{"n_head": 6, "vocab_size": 1024, "norm_eps": 1e-05, "positions": "rope", "rope_base": 10600.0, "init": "normal", "init_std_o": 0.00467, "init_std_up": 0.0264, "init_std_down": 0.00286, "lr": 0.00445, "beta1": 0.95, "beta2": 0.95, "schedule": "wsd", "doc_mask": true, "dataset": "wikipedia_en"}
Each number is 128 + 32 x the weight over the matrix's rms, rounded and kept within 0 to 255. Layers, rows and columns count from 0. Numbers have three digits each.

# layer 5 MLP gate, 512x192, rms 0.293, rows 367-400, columns 64-127
094125165147109167126201084135053103145082121133158135103095176176119078104147136102119078085099131152135117137159101171099119113167070172122187165139161123144223197162088067097155125090129179
126138172106188082153140099126130082131147150165136153080132199218091140157198183183150105072134131049123188161108115134026144129109101145117099077175126142182129142163117153162096164076163163
100165158068070074121127137125146109141104081142081156136089147154165142134104176125151131133126098146137120147141150143108116044160113127139149127133136134110160090148135090089140121091150170
133133141147109110156133190146074132128127131112161117129113136127120139133090159118069136182125158132115132126095187115051185098117126136132145173116103139173097186129086127121094086152130147
149125188090110134117118129171052129124147132085150081175143150080148155119067143140085101115109089111103076093088105140116140092118121122127166120092096113120154153146039112138151139085077097
148124114129150177167111120133168083155132166119175161155109121130144114094115133073157179130099073169088169160118103157084134156098095137188113102196068135160133103082157106183133138049150178
112094075112162172102098098131108121145172180137089050102084110178106138057154160098168054094173114127125110110186114139092091164135145120087091171149082143072093104132165071146193148137121143
123130098200158068138120091111108142091138129160124148107119149102083099136036188174089171089077127142126132158124174159092095077140143159144160128059124077094132131091197111147091044139093089
070093157128144103112126104141118146134161113127118066121185136121128090130084132120136133186139096132130196119128118138119142152128119078154100112165157126110124162088101106166159112137111105
141062146125128167126150150169145149097096096137108095101088104122130152159127070137132141093092125118137120129112141112156129137155099155103181161132168176127131168135126111105163081130135144
162073099064183130120123100091162085140146099157166116105070109133121143111094164151127109111168149111103113116086154112127160139128130100090142128088115166120078063138140175098114109139144122
122175162138117130155128120127157100155170155150127075115150122142119136095165123129164164147116161211050179152133104083125134092076082081169083077081178090136130170178095087131104114072126136
102152128092111106125184082081142165131120138107109102105101147153118155163079154180046130153105037130111128098083139111145103128146130149102096181141148055137118102163109160065059072136109117
070104110091160128154184189092133154128104185130123116149061135162142142162100128096145137112096178134063132131146150109116153149153131149105156139106109136135088074094078126100129086131147224
121083141159099140124201119099129116185081114138081119175166129159108108110139134107075169093180156129085137162087115127151123096138130155144150129121119086154211134155179092116199103168123117
141110142117112155127090127156066137099094085131067156140175131165160180150068142079082200146087125190162155133197106134082123129121110192128152116104155140078123104088117193125135125075072123
182102199159127120151131119136187101138110084139127175165115096139138145108101160103108109094126131112169149150146119105115132132141154169137197120029166083086116130139160123121184094101127147
142124081122115131142153128117122133159130126191142126146150143104162052146125171142146150074100143103110075167154136199123151144133139155192110157125144177102145118108159119170189154148109093
062132086115151198104084121095138077207130166144153135123152209106096028113140170118063144126104139137093134096082101137182126130132134063172151127101068112136126140142194222114160218169194115
138172160135147130153145116154064178137183103146118102100108149139132097111102150120059159114078099105121136130129076161110084106099127130140107205090132147134171125173108139117140144120161124
105138163117097128140161119100159118147140144125175136129139166114177115110125125170092128136115126158112207139081163106127108120143125169141191150085144084125164121142171104118145151152178158
138184212169125048168106110151130096177124093133107130114176199103104089075131105163160095097146068144106108134143046117193158098143075125081159113176155140159100097203127058170117145064166094
147117143095102146135096161119111099131123079149133181115090098110119127158085119111124131164140095175147127150111173118103090062134151133132126144166121136119140107121082098109168127138134111
174126169143205136128162152135101086170083108138138126091146130100159131173099111147122154147112189148136129102128113161114072146109135111125138155118137156086098128125120115101118208131121124
174186101170150055117117168118117168191175169133094078113124136083100125169142184174116083192139090127095137128109135126159146131072113072160171147194171073129081191114129131141168131163111109
096130165104214043102120134097083124138146068130156104133134144168147125199213096124172122121109159151157102080126151056144122165084136107128140197143133136071086138112155053095153092186112186
106161137118132143150137153136102159084179097126182110129149157141098125132088132101113164139087161151125156109161157087126188117128130084116105169136148164084156104119103118061114114098117172
115110184111114132111178161149075075167112123112102150120126140120096121131135148141154122146130157201160109142160119087160133113174111150152118095116170120127164180123153119119178143119145161
129161170157104110189138127157153109184123149149132164129154065173177184124183140123136147091105073094122129094166103093150132130085181184135170107132111139084145162145134027071099162125164059
172094084109152125146122147126154119146129135113145117147139163197113131140137103084104142113101107170112157220144079185179066104142143115164142128092120116158148131099123079062079146091148205
061103067128162194112090153063111161120071149113117030205150114127138191136132157123165079076148101133139111125130101086075129149059099096153141183057061143139217126157119080185089141111146148
147126139166173041144095111149100161139129149125100147139168114134127183120134138169113123122124106147079106128131168072118145137123123171158133138136158093096139101121156096120144178167133110
108113071109124101137084141140064141136137122113145144155123151097101079094146128169175124139074156160146145119035117091135125156140144173154137102156153142118143175147108142158082072071148203
105141156134089126192109077128131139141046174092115107116111146137147149150133050062196147108085104155093076147111071045130156104134164143155083104194155096131118083138097091118195124053181071
# layer 5 MLP up, 512x192, rms 0.285, rows 367-399, columns 64-127
137115131101162114135161165125182121068158096141142071118053215099068086098146143095152158049150098049108153124129114080128147102087136089100088165109111127156160141154096134131128098147141067
125093187144086062151174108129096044116173076122134113130122110101182098116115096097107104097158097133128075130133072096153115130136097080074110109109055153154065137111157171111132087184060111
129106132152160142106119112134148128133110141145155111162195167134088138158090103106157147098085145148047144079155122136163158141147100162106166117123101156129119168106082125148135156110100110
133109142105130134124132109068122154093136102150153084147183140092170148138174062111076137087091121096155070133059097119104095092179114100142157147138119195141133099068097112120129135102133141
112104097161159093195190129109105151174180110142120153076129080169132156101226128114126184133117157135170182169158202155161144109136122152102075095125129103101159098194146153112076156113117093
081102090149062083163073130141062149113165098093100086087146125138147125123107111133123118112143065115112066178165131091147111109136133117094153115105084058095084070169089138116082128134124118
157137165126107067087098138093100148064033129103118110153117117034174148108158105147118119164133176145174129132109149098134086122080138129125082138124146151229104149154121190125117178114127170
108158150175169091084074092191095137192070121115124063125080140100041133156089113089097158183097134107073068167056145119161094171127126119088124110130140119127125167089176112079120085156138141
105082123114125097089198114135133145104103115157131155068077143153134101121122145058117153120138133153136113051160112154100149096172112132092163108057118129140159136135096156092125109083173111
186136158168124100171127096148136096119161133087150120093071146170148073130095082174146105136163158105082083160123142127141150123155134111148168112167107124141125124147163127082141063121117175
149139169180082136146132164165105140118164138089129154130154085148086127143153099097109211132077117141175106100150090155078129132153105133136151163125089173117126154139157091101126108155100171
158136143176097212168148102175061081099156152122105105134120107106107189166188047128116155176102114109115092139196160134115170151094151113070156145175185099106108144183112135163148101068090114
198141152122160126141083084115123104107141131158167142100147143169110113113164082081168136107099112120128105210099126124133141061081151147119140159111139184158154161030126108099081139188152151
130109176092088136122132194101087103065144125073081138107160150101097125052128148153082123170188182142164089108168149093083153159083105124126122079125177186096084086054119214143110104120147113
080163092110197136093120093111153114119117183130080115154101137161086145156117166152119182200085137170085073102129122193121139071175195136128037120100123162132158181127150151099121138144117117
117104055102161106096148119137123116168158179147120124106100113161151144154177102123048152098149115184131166177164146146103192152205147158105119119128165175109175118145203117111159153073075126
161095144080125126077087175149146151108116130163130068141109075145138123118120122150105060122128123051164101129115152119178105119112081116123126097123132126094116110125141138166125137107093148
138105175074083164094127135108113141142125118118090143176122148133160139138099129106158135104097091189190178143086160132116152161092134115135109101127135073112158157119120088069152089152121146
169106111107056098156196112174161101135168111047152148153073094164173096077135116096161122099195073083139134108146178138110147080101125163126150141117159108120171128089073093144135125078151209
115127139123146125085111185110182133165112075110167194136208077070149136120157090145170082109094161119139078122172176079118152143146116166052077060113095097164104127144094110096116062112114118
176170148106103109151152139097161156123133192146127122117110154088116125091166071141078187069091124135145152175097146101069139117142124145137125138106098097155165154140132145148111146135145151
158116111141124149107186132054141129143088105103065054085077115072102147162113064134058100139111163156081126210158154102153124058083117167142145066074150145168149107170159156096110124123183104
166140133130115193144135159137098123084110113094189090124139090108113090179098197124100094129141118162120144150131136094159161140134153167123182082121119146125149070172162153141133098152098124
110136037196137133096090141104136152114110153147187167097086153140092138137149096174143159133113143129124166148132126125136124120176115169147099086161125088146087107140119132113117109158142147
136149100159068083108104138084118139184110079153121147111105150068129154076127151141152201062115159183095123200111115097161199034131056037080142121134147148152086105066105166185086148102107078
152134120080161155091153138158106157106120129136109122088090113142176157096121125168156070117152105125060176193125078153156207125100172161118175155179167131125145099158133118111098108099149144
155141148093153139129151146128138135117135131114143064132104183107153139120104160135154120126098133139084161082066090154131060108095147108119136146139138114140106100140126185158132123077157136
123116145144091163099118124091114149125107064161126125104145122109124164074067120100128091122144153160129104134109140104157170145108103135103090109121167128161134098148142137122114111117146120
138090142080127134215085154177055117148116124149100149090109157155156143117170151121134169076108167135081128102117095146089197047072067109132137158187171148089138123119103087126175161096148166
178116126136133181156164132087107174115099167130108142126065121172070100153190102167163169107143136131150071058110167177110132164142104112093113129140127146193124127179156176122154182069067144
184070071099164119146173157116205074113101180130094109133145145133096082128090163169103093182091160161091118075178176147127126056170057167122134090179116078161141099160174083116144185128154090
120096193150142161136079149087154115139136084105137118074111095086119135111141124136069111073130108154132112119089122172123102122200095083168132139142063142143102110075092161156088081124114138
168113089126088120100187138163138105112129112087150084092126084166091161107095162150021066111160102149169087189141149142114173151152166095087105148143134133143101147135078058107106110114036168
# layer 5 MLP down (transposed), 512x192, rms 0.283, rows 367-399, columns 64-127
140133111115116166127080152175132094110131127148115172166101128070080081119136083088138111125148111094108154151101097121148122105135158126121194105199101079106170140166172080164111123147167136
177186123114117125123137147128083164109043130124133101154091095119144133143115111116116140091099205151113155109127100169138129157104185130203166164070143121177093101101156095107128167145108068
116126143139134103116172121110084080123111054096131154070101154155207162083166127090175162128122130168145081094109113203145095169167130156170155140157171140095097159107143108133159111074131125
100088159181162086125175112165140172150119128151134149130142099149102093163156139167112107110190098129095199169098132167142146120158180119156134129127120141177138161182132108140105096118155138
144086119077122167127137167110136134074090153121130152103160136069111118093116118087138182091136135111142099115110114132151115159123122130131135098152155130099138163094130108078075122128085102
146148071118153109121082076089122145134115130071088144133127116118182062087154122184166108125153119110096134104129175134176181120102134121122151071101147146096104096131144092196161132122110058
111126081137119141099100142163069125097128090084179178099147116116119129099106122024155105142071142126161108109096130120148130116150097055096083092176132145126131141129115131189103148096124185
117148165157154157116064175094159129150177176102155094172108131086130103119149146115138134114136104141094139142177123162112135077142157128144147074127092160207086054207159115186101148170130134
158117131162168113139120118124111140143129160151139112122080164054087097117129122135127141142181184065156093101117152203122128124131099151093098183132089201154141113132153128108118144121114096
120092099174148140144151085140141080091168152130165108150116102071086111155146115189086135138106167130128134164094131119174134095107096107068142153125170103114145180158117166142107128118153149
100102186158191113116097139106114100138081161109108199099108098092204167156129116114100176104113131155150143099082114152151076106158128182130144124092108153123146125151092100099104185144078154
128113133101073111129147100144171136178147096090152130088176139112135135079140145136112127090124108135124161124081201195129125135171106088072067115138137160130073144110113160130169212120173157
177127087122174137111069068067114103138120134116131123065133141133127132148098130162191099149133090156110131138199165124150126136123074083122122178158136093076131154130141123146097195141115120
089154147147095093152119114220093162175132156121161146140106115100079149151092185124093188104111191151147126157105148152146103098085122127099105145165127148099108164170157167133118100159115171
113111164142191149124157114058131109148196160108137106053128140086079100144145154089183180117091148150136134162133105186136148091085156102128098179138185139158138158170082091105161070122080132
080084037155149103147214100121158104159198142138176148112144158108158138125121128161151113079117126136162117120121074180148141093129175163171139177159101120144149123127152124095097139144080089
173082099081134126125153132119071173083092183151150071106161140124169118141135142146159112124193181160177097053201160101146112167113120127082074141117107118122126130138150152136105156094100121
140068166054140150120185163149062156108091117160157118127050136126126168090184124166118100137124090065172119093084094093140142140112105164098094046122143125107125167092163110110184106077081144
078107159086126152107132087017097072154133092155101103058163164142132062097099160123095120161120117126171156131090130132118170121103080129207122126127152183139143103148132126130119133171130112
159108092121115152125097156133089139135098107100090098153135119114169101072119066120113113064127098136179166128081097127128091179124145126161115083044188165139177176130159056125163154102138094
104155160114160098132118125127123113170153105141152111064096063124106126162185045131104146100130176099088147133083132183140110146094093144095104132113142151135151111068113120099077092054157154
068122141138143095062177129130137141099161150073147112069116138169145102151141119111108107064120135076127125111138104132153163107195096138078117158112146147119165129141128128123114130154144082
174167047115171123156117174152086144137141113115169140144132096150118138131090112123087163136175093165102105095134177148095104087179084146138121103131165104142123117095147116134105133153133126
132144095097091159169204109148142117107125133135154127141095134128152180110127117119122092109116152120170121125104150162152081139138080143169115152129122096119101117103148133118120171144112167
098136100132161075121122104143174161112088142139079159070128100145158064107124167134122110098135094110090121198054075116204153120122150075146100135178118135193121061129146123125188125117184124
112109131071123120140163163169102115107151137149121148124149120200107148125169190121108142162186145144113139145111147141111149166111108134151154201140177140144086084119103141115144150078139176
141146130111103159186086121097128130082168115084109138085121122183118135157161111160101095153119062141190152134160129172132140079099114132109162103127131081109079121122151113092187128099211179
074148140119144116129142112170083132102156168103111137164135181137136100148184151113143134126120121124163110085128107130169083108192125167165145169179156212122102157163163127090132140158193148
130117129178127150176084079139038088188138124106085107138136132102125106095142117115096091075115130085161097113108100141113183099091133180151152054154077154142182130124104095140109080033177114
132105140138078143115213127121122113145123106206148084088169156144124155138127147089119149092117114099117097064132100183143141124152132178119157137132169110108102080150176098075184172131148115
132156151122127127098096144073079104032171127116142166163201034162108128093105179119107131169104143105103070169096159133133156086144201187181172129097161123141176141095133138100102149174120108
096095115167087101125100164119167120098113079199159099091113158143181092099170057150109095083115119184140144114148135154069149138131109091128080171155088141132104126048106124168164147127107149
118111096142127096148184096096161115174107131189211128094108105136109123128122170076067124165087154153115145162093088133146139138134189143091157160119117112146109164200131112073080150079052118